{
  "n_layer": 8,
  "d_model": 96,
  "n_kv_head": 3,
  "rope_fraction": 1.0,
  "qk_norm": true,
  "bias": "none",
  "extras": ["some layers without attention", "local attention windows", "shifted keys", "gated attention", "exclusive self-attention", "value embeddings", "hashed n-gram embeddings", "an embedding shortcut", "skips across layers", "capped logits"],
  "init_std_up": 0.051,
  "optimizer": "adam_variant",
  "beta1": 0.95,
  "schedule": "wsd",
  "decay_fraction": 0.782,
  "final_lr_fraction": 0.05,
  "batch_tokens": [16384, 32768, 49152]
}
Each number is 500 + 25 x the weight over the matrix's rms, rounded and kept within 0 to 999. Layers, rows and columns count from 0. Numbers have three digits each.

# v: layer 5 attention value, 96x96, rms 0.0857, rows 40-76, columns 0-95
# o: layer 5 attention output (transposed), 96x96, rms 0.0865, rows 40-76, columns 0-95
# q: layer 5 attention query, 96x96, rms 0.0943, rows 64-95, columns 0-95
# k: layer 5 attention key, 96x96, rms 0.0927, rows 64-95, columns 0-95
v40:517490452479560498494476504478528471529498520490496486495534490473513504491512486503517503499513532465474523506486483512492478535507499513493500517492490518519507479496518522496460467535513497507466478543493499475538511510542535494499510488494487505485465496477513488515460519479501485520
o40:500528533495483534474481483516474501514496489457512516499513476486477484524483523523510524505498496480468466447530501527487511516492523471503482528500482469486516514513487488483511516488505480496512522495532493501500469450520480522506520504509487511452531521481519489493543514560471528501
v41:465465468510457478507501487525489492504510496474500499513480532521511502512492508551516511494529488489541544429503514459499515480516518499509557484492524523486495525514465498494539528480490496507520524516479503484475510499539481497491483478517467513537498498527483485502502527506498488495
o41:447514504513462460516513533491503503488517473522516515522519474503547527506513494455495503524486483528485485532468505503474505507485494461505498474474512492494515486495530491511497490477489480508471481475554490507478524501550512500482503546535452515469484494507484453528535530510502459519
v42:485517499513488516513522500497495530502468472494480484499515506529510500488514513505542539445487513486517491472476510482502442496478471495504517507518441489490531527505506496500480545519489499502490522481461546493515494480474510471515510464505504502472522514465501518512509502517516518499
o42:495519508542501492525467484508473479480512548478527562511485513505480470489527499494506478502493513523532458529487470486503539495486494490476442502524528551471491493497504490516501485495552528485511473500536488472504483504482465570483553509474454504519469529513497447512480510475513482505
v43:504537523501556432459489517513536491500504499472566513491503468522499504466508520466489515472473483476498522491555498484493492461491511502496508482503529519493445499488464489481490494509492522502523471522499532511528504496481497502498473517517497515523508481502476523515516494536463496488
o43:457508560513493471548497493494538477518477507527493497508513506502464500506539440540525461503490516512521482455497502500500467517509534520538507524526532516485477484489537499513485470481492489523471515491497457498493487509490506482515502493489492459472529528504510483503502474542494490501
v44:503504500490555521506492516520489484503513519508507487476508487511513490529519490492440498492513461497470525542525506511470461499493498494506431539480542515501505541463530485489470559502516498503493504509502514516494474531481494493497496521457522482502530508524476495511494466522513515495
o44:525527486513480464488495469483522495532468507496516527510438498459451511513500515499526551527455487471497505498516504479453525503518510495521484452501521514482513474536483535468503483548519505500504513494453447532503526471592502532499490473501532467488507490524525508514486481502518500494
v45:494532465545467547519513476510463507478473486520514536516497471530499469480476492517477489495495493495521478538509468527540516502447514497542467500510467510515486504476465521502478490532539476490529488549489472467510511547487514529483477516524506531511492469495494468500494501484520494498
o45:507472506509475497507462502506534499471539470531485491497477495472539472485466476506527468523521511454489523485463508501560538519542516497470532496471498487466501530511520521477512522499503491505454502493501507533477512490501526500472497483478512486497508518499536463475523482503513513493
v46:495471492527503502488495508506487467514523542497502511495533478538511477489495487475512509483466501475503509528490496507492461522468514498504467502507510510478511526520523465478581473463498476549487492505498478516484486480463519509484533491541521539505516492526496488468497472544496538506
o46:512500520527493503493497505512486499485520479493492487482486495471483526502504514518465533519499492494488520455475487509481503521533479551496526502518488536486511463457523536527487508498474534488510525487510536501517492480536508516477497507485487452468466538529470510537507520473430454489
v47:488507487467502469469530519554551460501500509479515510495452489476521491461491488439499531504517492474518485503532491484513467466481504498534508480500490500504473518498531530514444471506512525477511488536498483495501511490496477509496508492507524492531542511448523526512489504519504488484
o47:464542467483506500500505526516502527532523508531485531514537471486496466520493505549532456496494512476519541495484460520496491476489504454513481512482508512523501486481460504478476503553506476514505523516469543503489524485524524476471481478523461480475480503473482510509488523474493494504
v48:527474508496510490456483491492501479511524565549531502498513505521513500440489506526512473497483512519485533518485481549510504531492512500471476500494464487466506473475457476514478468513498483511509476499500482508495515523509526502493460485488496496502486513508495513488491496478514501495
o48:468497490521454497512526483510494501523508500487455504501467470482519514512489521497466509463493510535502472517536541450526487480521501464512513510519488512447512498520507499522504488482477501515479487511497532470513498485469478480535504515495534490492520498484571514488502527477508510554
v49:510512507515450559503517501473456481529509531471504504496503521535480501543486519516537449493524494497505484493536521543486483508529506499511501494505509522431496512498503497464562519477518480533501489502475513494506460518459475490505471500511479525482483489517507462507528482537492496499
o49:479487509512548472471486473520505489473487500484499496522508464480541527514535454498478489497483457528540512494472500440487538492505504503467525528501483512501455509495526496491454495498512505497534542489531495526511559477551539464502515508514512477518511495505493494467489503493499487518
v50:510482463540495484515487501508514512515528509475519510522472513443503490491502498487499486433497502506494539464492529490479479483521518507502474510504514471500509495507467545509463481523507468509478528483523472498518552517482541510515490495454469525468513475517509513495497555517512508460
o50:530490529436495523520483536518483462480485505514475475507500509483495499487491490544498528530502522515467460523506505493473551511466500503497490475497456512496470505512542492481496486503515521496477487520492515482486497499491459530480516522597533467489459515512527500471513467506497512516
v51:497525496478433497531498497520491505489488529502496556511517509480500501476486512492467506508500508533494468456512499544537505539540473477454495493516486494516476497499505484478478531502499509473487497490495515511507511522498484514516486513494483501501475501467501493505480481476509488510
o51:476509553516490521502509474491474502528471469533528500513535495519516523487480501490513513489486510474513507538473496479533458457444492528517512485484498515494507486480535549511476509499523482477517514501503494502503460452494515521495500502528518509502501520486506469453477533478522509473
v52:539465505482522460530532530502479446511501529507452469515534491489495487506512507467514512526495532531479526470537475490471505517506498483504463499512518483495514473521459474524551530504488520535472460485531518536491551472460506492501531507474498480527497474493508510507492472475493501506
o52:507529509473505506475458494515490503503530447505471500511508521479534496526500525513527495443517452522489521484473516494451485471483502502513498533509512553509526526487482517535490502464491500505494476491466471504497471554522527512558499457520480535496476526497536489444526473477461554512
v53:526469482496462486489497512501532526521503498503457503509537468460468510559504504515539511453515507522525494501448515490512474501507490513526530511509491523522504472510516512493507503526470510514493429489485516507462417465461520522519488480501550496481524453499509499481542439466492514502
o53:484535510488482518477536490500479497469479537530480485477495500542525528475512482491525505524518497497470503483532478499500536486522487513472437505504488486515524495517506513467468524452485498514504488512525502523494503519533481459472503511479496492474490511539539538483468534520492500475
v54:520475484491464519494504498512500506514523498491477522513472532480496509491498474509503499499514520517450507493475474489494482510513480519518457482500498480493488503520459495506468501562511488510553540541528464492501542506499499510497491484482498498480470500526523493536495495486520494493
o54:512538508497489520503472517497494498483486474482537466497540518482512526525509517477487473556496542530532485528495502501504528490525548494492529503529505473528540485467496482470507483474482485470460488471462520503517458514543508485467502486509485502490478503463480526471490502505528491508
v55:480489503535457487557513472520471514512487516532507497504456516455499553493499474501476473474449512498507515522501507537514518482486486496477500482494580492472503529465498491482467478491495465511512526516472531484537488519482503499511492500522484554484445530473490473509496478516528526495
o55:533540499465505506499457504496518529497516466496534497529523462522524480473490506470523500517489510505455488477527478487499493515515460482484526541505460527519486494505519516528490500503545503494537487511506444460510501517475525500524499481501519463480506501548469515490484518489516454500
v56:519485501516500482473514483523533528469507461501498489510544488509468468544497513487523518512450512506539458538446528470496527463460513509529517507473495530470507488516469511522487467572478514516527461457523445494476464490490528543484515499517516521541499487530489512508520470521502501470
o56:475516511507492511529473522479495455515490549508490516478454525483544499491514496492501491534513512499460529488518490523526466517552489496498512470542488480546499543544503488492495538481520478496522512488512498500496518501502513446537479495469473503485487476476526483479461519452488508537
v57:496489491492520478486481535453491490524518507487480466504469499509498518571524509531521558500504461456458469519510479482486521508535484498481450508527524513477537522504505455494504549478502499477496521498501532512499441496529494494498503484518486501511532492503475494494512443469505505515
o57:484508472486510495491508501516470472506506503511498475524521503506498522519466457533466495540480462497495463498528509492444497509505479511542506556473521500510505544458511519462503484496497526465524500509502475506467526486476503498496506551468513516508471534466542543494493527491527530475
v58:519527508552555517519529519505495519508491495517481518487509552455506503453489484483475518530548501515540482510499508474489485496506494482478514504494474486473507484488465497488532512496476495471466469486496526517517501501508474494510500509509467506523456485458508543486461537496486513515
o58:491487512485478501474533496477517496509545519492503517549493513495477507522517551498492464520488461454502468511453478525494516494506492511494478497520459478535495522524512532482513494494513494506506526471536501473497452496479544490521509491487506493505524496497485520503543460494467512473
v59:525490506526524543508509482491522560513489470501476489512505474492520491484463481444504507509498504539514472523469534497516486508504508474532470518518498509514515493487513518509455501517498518478469502484499472529500503485494481492506479541525520496510503502489498475482482491508517479485
o59:469553501490482485506497471473511492494490471490482508496524512478468509508487531510512458493526466570519534522497463502525512541488431526500518492523447517494482462508498510460532497517544475494498507501465483483493483544507503475460530532500496513501517487487515493517509527512494531517
v60:506489481502575490479495478514492469515493556512482486496469505557526480487503511487477487532533525479498487520504506500490531519501511509477468520470525473501512456423487509484534466536528525515510455516497492525506508554481508501508527500481474504465530490484502492507486497527488469493
o60:476488499507469538530521509511527473522490483479520503517533481467509536511502505498497499456492506465488502477475481477498513517514467454486505454505496557506496525525492478521483507471463523502477512545481513482492500498497543515510501492497514487513503459482509488542511503498535519484
v61:487498493486523472489484507496507531505516478494527474505476498485479493559500473537469548482477512489514479517521536480473521474478467504534518494470539499493499473496516470470489494557495543499512437526499463492509489542505534528527501482458490491493498499491507497529531472517520488526
o61:518552504488477466514473527524493516504493504507498482473499525499546489494491543504545492478520493476495471508501434525454507528488518525504501500486525492496463493466501503536505519484488482516509502503496508472495512472518492475438488563509525492539530484488513514484520556437460545466
v62:484475523536440463489526509487525499484466469516531529483481499528476521501506506514511440492501510491517509532512502495535509512486513492524472488504510496492479525463506550505466531458506469506535499511452487491501517459514498500502475521476507490484498482502525492496470531516490497495
o62:502543508501525495491496471484453487489493526485500517495524527458536502527515488510505533523539476486464505437485451472549474461500509498520494502500494498499495479465532428486506509536483497494456512511502494488497513537497503500516482473542524513521499494493503509515536512509538481501
v63:483543508521500504495535509543496494524506532486515471507525526538503511534507499501488490517490486479512479464510513509492517541480517490487496516504481508522487519492469491530490471492484507502453528514508470495455489508501529463484429489481517515477499503494534501526494502463501488454
o63:517481500503502533507481501497500482471506478534481513501491536508501495495504513492526476505486489504520487489518464468493467458509443503494546480492527502460511454503459527475505525516458465496533475488545488498575498507515477536504514509496503486509506528467480539487520514525530475515
q64:515493503494529533469446539482476442513568547515593501437472485476542488437542540502546539530473547450491489524501509570463494488503532503526506479498475508451454500503539495508481469501521464543469470494524470464551507474499453479480465457450532509496460518456529527459474493511535512515
k64:500492468458535464496465523513472501525485511514497508518507491482518494505529515511504502479525499496514489490491489502463503469505520541498497473487497532478459475504501512537493490546513503461491508483512518479518491487514499465551490459503498511493469474533494537467524510514527513485
q65:502466475473490472531491507517479522515438478514463491565534455510531460528531547431510510499499488496518499468520452451469433504537544521460460476458511511503500536552509512535501506506536488456495522527525536471492471457511512471547490486494523544530468446551456532518521531520485540527
k65:447437527488482531501470516489493517518491527553494513510510446499558457502549489449532537519487539490492482515516460454440435535536532531465479444466492528486490548526486471540490470503557464517498541550558529472509506460504493479505445481471521534508447512513471544483506512518521519550
q66:497492457504480480535512489530511502499445457508461491542528490497493468523508521460492519488520487497502513464506469477494460523505518522472450491471518499494499521540515499502505506504521508474515506533520508487491465476480511493520515512516515522521495485540485513522510519513486510506
k66:479480520526479522520481476495500503490488510514488507506502477509494485497517492458520512505471520496486490506505491481498484511517516505476474501494515501505519516514514495481518493485509486509510504538507488504503501498481496513472505510504516502498473510496489499520489495507501499527
q67:480498507517507481541567449496524544475475489454453541500517540528452538540430479510494480499550459518515515454476507474539522485484450501529494538533503475558533488470471548477504560499465557451530473489456471517492494532493521524485560553539441446491539497508519479550487490453449481481
k67:501520486524511479534565447479509526471512474465504522482490544516496557508437484542453481514526457501499492476495529513565525520460475455520541542550470487560530485471481541450485534503472528518498471460452461519493501544487513548478555549498463446507545499490530447535482471446458472495
q68:503522466504492501579520462467514529484455466494463511531520518527474530512470472485490522488525465508509525468491494483542476487482489484484468509497524496504520530509493537510503492515515519492531489520495501496465475495489523523513477532501478519501509495502488478519485500503475510501
k68:483510464532504500552510459486508529490484489464468544520505528497468519492450471508489500529486494530505515450496489474554492506498475487528499525512516481512543510491498517464499507482496511505531495500461484512490494523512490538465508538511490489504517477518510451534485498490472481497
q69:470527487550487490516524467497537519474511476450466537497478536511471524513444485554487481499549482517510530482486514474524531522451461479551504522520493485556530479480477527451486539534468548491522490490443459531508481520487519544469542531503483443511544518493556480528501481452473469481
k69:497541497523510491503538485508518489480508475456478495498477561513482530490446515542461488494536477497519513496481523526537547502468491457527512521553482501541511479483496522460496529513471534516496480463467476501524495511467501525477546521497480466512549506472552478520475482483469475474
q70:537492518485529495447487557518494470526523546527543459483506450484526439468559517492487496497452513476490489554522489522449470504512528504484512458465498539461488499498516453533498476481538471529467511527517509486503500487528468471509493467478522532501470503501484543446521506532534525502
k70:516475526492502527450445567505510482529471572514508459473536450489514450487563533476511488475481524492533506547531481507426476503530523535484496452460521501465464509528513432548517462472513455514503518561539542471528484474500485477522461458501518544500447494481482569446487512540533563508
q71:476499497487475494500468497481467494519426480551494478505481500508536483491517489497512528451487534498515469538512462506494479500511538522464469510472511528487462542511528494519470466486534474488502507490531506483522538519519486475531469486486512529486483508508476497491520494541525521520
k71:486491495476470513519456473496486527511478488529490508536497473516515478518507490486534506497463518513484485505489477463509469475513504524467486510483510496482501525509503494502502495522512493484509516509509514497497501514497502476510489502485508521487485494525472487524536518518529502523
q72:501523509500495505555552469487531542455485486448464500543532553525478546513455506517488502540540440496509513446488527491536520490475482473510493531532496486537527501514479546473496523536468551488511492499439490495485467500481532547476504526522455458510504478464517478551484499479461482488
k72:465525505511518486544557461510524515453490482454474517512482569508481543498433487524467503539549484495521513456485514517553540506469474468529495531552486503542482482495473522484478507494474539490517490460447470529503510515494518562476524518485486464525553477495519471558473477496446464484
q73:534506499520523506505535501511517524502519507488490508499512524507478492484477489505499520499509472489482513482494494516493502470516474486512524492499513508497530498484494519501496522512510513512492480486476476511506506489501510498479513521509487501495514519491501506488467487485472486478
k73:531494485522513528472521522510481477513495523495527507460518495488512483455499547528477495499507516497514507519518507508475523518497499505515513472481494519484495511489504491513491489468515467533500494508510491494508502481493489486497503490486504501522515518474499504459472472497490519503
q74:507551486542488501552522444504527557505538446457441584489447563510435570525421447547503521479546465524450482497429542524544517489474425487541502512533518473568564496471510580439522539523460543543526447445448437555481527507480526552465494545513463456504547545524542451507457517461461443508
k74:516547501512519514552485461479489522517528450459465526483453514494479547504423465504525511518479504526510487461464537503563545482497452485537472517548485482520561488476519539451501536487447523516535453455477479537514534504502506523478535529505493465487563486526528462543474477483462462499
q75:494492495512512505483463529495462481541479530536529508475464474466512484481519484505527526448459527499496484587505485505478472496513515532469495476480494541464485512498517477494478465465552470552497498496540492464491517474488482473539449476482498532496492513534486515457502495533521523515
k75:535478534452506529472477581483454449559467564542535472467517469478518420476555574504499549473460568454500475530503478531452492504528520539476437459460513532402489548525531466520501454450569447521508511502577495447467509443518460413526464493514489537477447473513477554452539472570517580524
q76:511504494490551472479493522522516461539551530460487485464506508490414532519495574502517461489519501502468495506499565517488500466470480496519504465516480468502502462528523479519573514510475492495485474496469521494501501528490476475484560481509545497497509495491517524455478500505497500497
k76:478508461516548486449478533480530440554521518507533491443477481456461489491491492512464471474510489482485504492533536518474469529485496540544506447522459514485493488508514467522501502502509504534497488509520532462527523528489452493540543486511545482460507521512528525444473491517522472505
q77:459492516536535485462446522504470485543453518513507524487475487502504499459507521531501568463515540503487448541466506518495445520475490523491450509478482497471512495514516504498492493482521506525506498455517527489518538495491444456520503466505518516459477521526503505476491496542522507514
k77:488500496461519508504403505483482463524492509507498491508524464492555470480521489474535515480487499501476448508484536528525463526493459518511458488510474473458510522504487496482506482501502469518552481491556498451488519479501503460517532499524513506485486477568495508508516492560539526523
q78:493487485483480503512490486504479491513510485557498527519456486490528485517481463481530516454502530491473462517516476542509511456514507522533480499544471473508492469520515517447493509500512496492522514492491512500490517491445528461527485519496481494514507511520456504484473521463498518529
k78:490483493493506507524532479472428525500524488540543486493499485501516497512470522504487473428499525496474463520525508505527502438523500497518492503489483498476520502506516523464507534520548521523482501500485485499461528503459482460514514529489463501516503503534454510466522530458494507549
q79:485481518525507469483516511525478455505518513467515489462450459480447539543478534502516473519482526505515491495503509480509505488505473508546506511530481482476483502533510504490497536453499461489469489547532526493468508535476519485515516490493499484491522483522478486522511509501505490535
k79:492502488486497465507530508485502485521502503490484472474454494491461519514484469495528501478548464443470459542503514497514496499515500493515513507519493492494502519526499516505486552525520492487449515523569508475464518570526541478498466514518475486485511493545506495498544498480482496505
q80:503479473451504507491544483552439519541499509456487491481514538541501534533504519522464493504508513487492510500525538520475486525519483472504506494515547518510519513456480465505523498517526486498496489523499476531514473439516482492484499527463528489476503490501492484506529477490496482514
k80:547508471489527491521507530489470477552476469464512492513489492499495523538491507527489487536485528523538506494469539502485506544494504504534522482509507498509520518449462476476463535436490474463485509509511507536530479444550515494494471492459521492483518492492469487513514477446519498512
q81:483526526488539511517468519476508489494446470537478473539515513583498462484482507503461511498522491515477480453496481490511482476503498492504445498518513492505505561481522507512497478511532523496511476487472525489467478493527493524492478476486497559460500509473461522479485496489532516515
k81:472510488476512537528435499474519466482460487521488507540500487520493494486495482485465469516511476552498477460507480501504511502484497524530482511507492488495468538486481494473527474506506521518532508508501511485458479541519495530493487487502518547509505480500460516475478524480526528512
q82:460494450483505517510465514485484453525495480484504516482450489478490545490475523527527489461485522515504501516500533492504495491452492490521475507513477492506497468526515478479494530465540491509515546519506534469507533516471474475518539530496510493475527493545489499471523485515515488531
k82:489537469462515474526476491503479492534526497463484524529467494504462490497486509497512484441514504477463457504493497504524483475505501508516504507510496475490505461509544478477494504518522505536513519480496513517499537508474504448508547525502514507446501482543501527482539473509514489530
q83:534509511491482531501498488493478512475473523480493511532538496533537489496509479492486478454501520512501510492516521518506490508512485503490505507502527487466475533509504484499473491481517506481535484507477469506517480460545489490499516483462491520495513498486494496517487470484497534476
k83:549497475510470526514544506445487521487480480550534504501505523496512496478522537503468500530494500514528512481482508537494491571446499519485550515519496541503488573471472530452451517441525495504493524513513478465505442464540505498475512494459497484509450511498483480512516520482504547460
q84:481494489496539479507465509512465502530485493499479514456476530495481533513489530523493520495497499518487506529473525497496462478491484509489502473507516523492499499495532487506533524487531481525495471503474507486496495475520478526491509483504515529489509502530516469479508502537524494516
k84:506522483439495496504470518509518463533526504494466541488433498494466501517477497509468539490494517486498486473468499501504502519490497537513434483499522512494487505506481472508525490501479506512514493460525518499487490506542507489497516517532549490451537463549524486508509474522516504512
q85:475456505510474512546539473545480519475472513526505525526473509491559519529499486512464575492503519493499506499503496474480515515506515480509488517466507513497545477504477557507434525513496488496438506493519454524541527480459488493503472520509520479518478501518501477530519508524476491486
k85:525481499492471530539524473545420488494503522493476530520541482485544524479522508522528499524487560469512517541499526445495545490493501464486501496495482499489550514491482508486491520491457446514482509536517504507541539442454532506518494504498462462523487481539489482547496454492504504506
q86:548495447450503519520531494466483510502482511494479535494449512475506508528488534465488530550522493513519543448520498481486510475514498500502546482521519525523517499532477531522483539480503501500460498521505517473518463529470483492492450522493510519510525493497488489495486468496496500521
k86:513497482464513509532550499475471509515501484484469555513492500478477507469485563488478489532523509522456537500496486503497511465486505477478505498478503497523491525533456477513530498460516485508464481500489531510516486503461519498503475536496470537531535507499488498492501440478514488530
q87:515483528509477526484477484505514463510514499456505493468493506471487491493520502533475488486499493504507509474516526502498529537510515481505509521486485500509508468488518496497495514501474496480518529459479537498522485498529506476519513496537488479487486474510531493511528524528499500462
k87:522536508512511448512494492503544506506551471460535462510520528519518484504494475516484493471527481486466499538479528502493478511511528485465538502442440500518487497500518507495488475503485512514468489472453503511503531467477535500510513485548503512502468506526494508491508491517530489469
q88:477513535474516505487502513516485507532494493515508492474512521543480490508478515510485499545482511472501441445481484494487508475520462513517500492507503509528518515449486511504542477532500505472495447509472508555451472516523529499497517478497522514484503493495503506520503531480511488493
k88:492495472504516529500462509504512502513484494497521484485473467513524500547480447479546505502513480508512481482518505483496468498523491538514513512503475469534505502492479511484538484515488514468493487493490558536501473530531524522520457484503525537520500509487492494494481534420503490500
q89:494510434471510519495526502484546506493508460504507480499509466474505481498493495473527475541493483469516507485546496479506531519536533486513546502529480525532474484519467479507509512509507520495506531537492520457507506523487521511494514512484494478500518473490481534506479459465489498526
k89:481499508526530486487533489539507531493525471488487528525526502515476507508499525507480479512494479502489473460508470507492506485544528460507524514503499492527495457533518470533503506525522522472497518498420506506497481543466485474491494502470495517523528515448474537477463521488494477520
q90:451503480491534468514493496548509483523500486495489476486473495523473512537485523531494480505534521483521494439495478493488459519480484469513501524467507477531511473500516485544537523486493495536464506508484512529508489558479473519477520523471573514442500506494505510484544509506520483511
k90:474530483475508479530456513531506434539502499478470495529475465493476550494490475492501489499481514515496503506483479481500487493497501483516475496488506494522507469489476478518547520491496495536496485556487527503534500563497533514502506481470544503457518484511493519509493497488518451503
q91:449498536549524459524520517501514483470488509503502441533472476551529485540499513541447515513545490515490490502487496470499475529513514487491535521495481480506486533501504504511431501452503531518440485486464485487472460488463508534502496496483501504474504518490482514501510526521508524511
k91:477470537475508524510473523506530394487440526486425476510471483526468523467501495497487517529515508502557502492515493512500531538490513478523502530519505496483510521536488497486472531476475506522499507502523515445487471561505569521490473509504500469481529455525455524534478474514499535492
q92:465497527502483503478518502474546492499538511469543473484498478503494517493504514520490502555499457501502484520480526471495520537497540518497509501509451504525492487492491514479477497492471528493471529466510516478480507508469526485525522509543484440509487482502521528520526519522487498506
k92:478513532512524476475470495525538502509484488452495469504506510525510499520505472490502519515518469478527476495516522502504483504548510488491547500512463455496531428544556522500470489513469511468497470454488514515496548516483517498514506490539480495507491467486482534537511465518481507500
q93:493480519516534466524485496512529524465472492494433455534520486528508486493505516433489514526503477520512521468534487502499508484499540482487462529484506476469516470551515536526507553502495513488478493479522495474554533524509491518484503493478498512499488499478503529497493478507474500505
k93:464483490474477452508506458527513521470507513518481540521545518502493519496521530487455488550519496509507470506507505510479512535450521487503533477495495524493468478489473484555520512534476484521504496550519473490486524544482521524450530460477545472541486483533514499480482504526500496494
q94:550522533500515491492507521490482509529521536506517546499461504482438504527483500497509519489504507490491469492454499536504483457511463528520533472508485520501530524491522535503509497466486493502485473500508497511431482496502505496519452490533469517517493506510481492485462501494507503512
k94:521521516505501560499521541433498494523488481516506485476457497461482487475474515476513508486492483519475508511490503531522494446526471531519468494487481483507533535500485527478522502440525491507514454505547518464465499500533503498535455500532449513540520506517503493499474481468467513509
q95:464492505456525485510509478507542532529502494542480479496482496530497478549495510455463547542532475474489461444506479479496503483536525503499523485521505503538512481507522535529521515533473526479457459471458492521492488512448516501505458503525493490512477488488507537498469531484490499534
k95:450487495494517464511491474506492511503530491504505502519528473495494530526472537472466505540491495529539497482510484473496494507528512492508503497498455474526515512509498504507553507470478514478477427528459544475488488517482508525515495475507507504568508481525457523496464523473511478542
v64:482510510497501483477522495490493482500511476525491495507482525457503510495511508484497530507503509503485521494504494488476511513515482504455497486516515483503497488483518503509509514522501508506536535479481539501477494510516498508515499480488459525526490500487477520494493534510510499529
o64:479493492497492499499503505476534481533501454479506489461513494566508486532512495508541491532471521505523530520490515467466474530443525464503482534526488535517526520508481505510513490508505479476499472508517463470449505489480484506492477491503525450514518482521508523513482507525526496524
v65:490475491494499474502503501512512488487504514497500482503507496461479502482486546520497487513476514493515512471505520511492525494492493513468509492489497511474491511518470516523528514510496514479539534494488513487532521519502478491504487491514485494494511477510533492539506492506493502503
o65:499489503515510488490528511466493519524475480471476506523472506506552492487501506528494522493450512529501477528498475552482528504543498499537492533489481502481487490523483447490465500515465503513476497481498479489477478500522507506528515469507513507503489548496501503490507509483514539505
v66:500483507484507498498497486453526530485490506502492520505486506525514492501511509502496446501498497493559524520483463478496464485490495495513456504493503482480501490488514517514520503527525511484494492484478507525500481498510533512505477509501495478532473498465490515511499506558481506473
o66:493528495564490514506485497503473536505508473491517470479479504455475513498521477550514528493529505449470505493488492465514523463528501472501543489504504512525507482520500515532482485485515491526472505508512484494467509471507445487546531480513502526481553502549515501439509521443511473517
v67:508499514456465526515495486466494488475503510506501493515455521536513497520481505526545495494500501517526516469528494502508533481478504512505475496511484497478507475490510510486497509521510511496500464491482523520518542481465528483474483521476499511503498498474517479544479501490504510476
o67:463467473483480492510484503527546536523474514485501539491524479507508498477504455512493497485471487493488515555478530534547469505489490494502537507473531503511503483491498483476494486500494477506496497508510493497503504529524472538464543461520520514482479464528480522493562504480469530534
v68:458467506508499553470517506476505521498516538536534460532494517476506487462506508493463515501494506502508537483489463492507506469550516483477500517514463494485485541449504505482537504474511480482500518490484536506513523506525508499472480506484487516467513490493509472458475503501500521508
o68:506537466491522482517487555516456484510513482510500511506508502536488481491478478477471466550526496485493451475522535499539502505471505500531500493466513518520519450520492503492500451500487482457475503509505475521502501500509522483547539487510514499494526480510462477528507521484520520492
v69:479529508502527566505523481486477488498493486518498478482500504505502477525491499445486479486508507507476487538490463473503489504510481505537537526507494485494487519493531549502508517558509521521487480489494516520474471505479559487504456510462489517515481486479510501503509523509508502511
o69:492498500498493457511492470519479511468523501523530478486554503495495483511492523548499482508494485525483497496506558557509482516488437465470506472540498491522486530526475497537459493519493518515496524506520491476484480475548467507481495485506524487509512498506492522484498501519516468477
v70:518472523489471490510495527518492514515502507466499472494485486505515505482500520475464499519486491496499493496537488516501486489510506499525532476498525497499498516505513521511498507498527506467485511474478522476511491487495490489501519496495490483501527488511504495484493492487494510499
o70:459488520502558498495515516480475502495483491557533524501510512477479493526482475490517505464497512494488504507485503558466568505475475464477495528488495477480530463506501452486494492502492497487518465548479496550499534518486497547518456505471508518500499518494508490519488521488491474487
v71:477494482532496486491507469479504488498508489516518520470539485483497496520497478525456526537504517509501533516471536503485538482519524519473510524497498482484467494516495505472537492481521505520530483517522451487500507536471521512486508476493475519477491503510524499515514497503501501519
o71:516511532477525477497528522520504499469511489462509463503474517523512505453518515491525477490554495526474537490508465501501457553511538494525486507490499514512535556524496509504507508495486499456496512510493520530526514485510424493475483480510510509494487504454492454488481468461506468518
v72:478524505491479468499497483520520450505525520491462528488526478515530501446491501481516522508485504507476512509503523528513518490526516507493510534503493531506521509492497476482503478501499502529469532485467518471526475528498508509502462503511493513488505495543499481502474499493496499491
o72:529510552511473505523476506519510519505479496507556520486501444520484520531500522520468547543467528516472521471497505434526500515487473484526485483496483472453508514527477486470485538484496525514541449484466504522489535508478506471578510485506475475505504477478505528494512496470482470491
v73:468503488471507451507493504500494526471493499531529509507540492491521507462509482481514481507507506501494518507477481511503461476489504506497472480486483481498494464540506536522502544505520500444514533514487508515476497483503487511498522505487492455532522520469488505548484531515503512505
o73:519534524504504525463488487543475500520530497510485493461477507523461478517481484490492531497494565461518507529499473515499477502513498489528494501507514497495516517468509493502500483496473515494494517499539495524471494526523517494431516505484497556503473481477482484497500431482531484488
v74:530509495490484504500476473496499485488492506512466491485475512537528510542501476499514516481512518490476466517460482524521500517483490507510523525496506491488491503521532530489485496512491483500510491459504481486516501571502530500501473502492519509469487529469485475513497538473523498518
o74:471521481528470507484471487541488517466520495475493478500527501509502517467505518500527515496485497509497476488484544501552483475514510494497507523488518514491490486528491450515512515517539470477495508543488542517489476484496533523523475516488467489478525487507506536501464484513444510479
v75:502504497504494523491513481513510523499493493484467515500501475489477497523515519529530512439511516482476486502518545473487523477470474515516515483502497482496501482524496461495512494511501538518516505478502478483529518484479485494501508503471488505536518493504500523510491514526495491518
o75:481520482528541500493485511475471486468467501537524477482490516504514516493516480496534483480513485521491496562506468508479496514490477455499507494456512491500527532526501524488546498517483504530487473477491536496517483475483541487489496500550517527483493473537497469498503464528472494474
v76:536516526464510490509509501523493482500503476488497464498493506549514519520489505529486501512504514497465499507509495497494497493501471503494501507496497496470514488490466479504504497507519522518508510519540534494524500479505491486507505498522496477479505487500471490481523475517497485520
o76:480471479519487494492513538509489506499486519500526553482458483496489485485512472483498489508528523492461506494449503478476514491530494533496514514505489499524470517527495518524452531532466528502480502503457489510499489534483509531484485522481498511488461491510479534498521530516545508489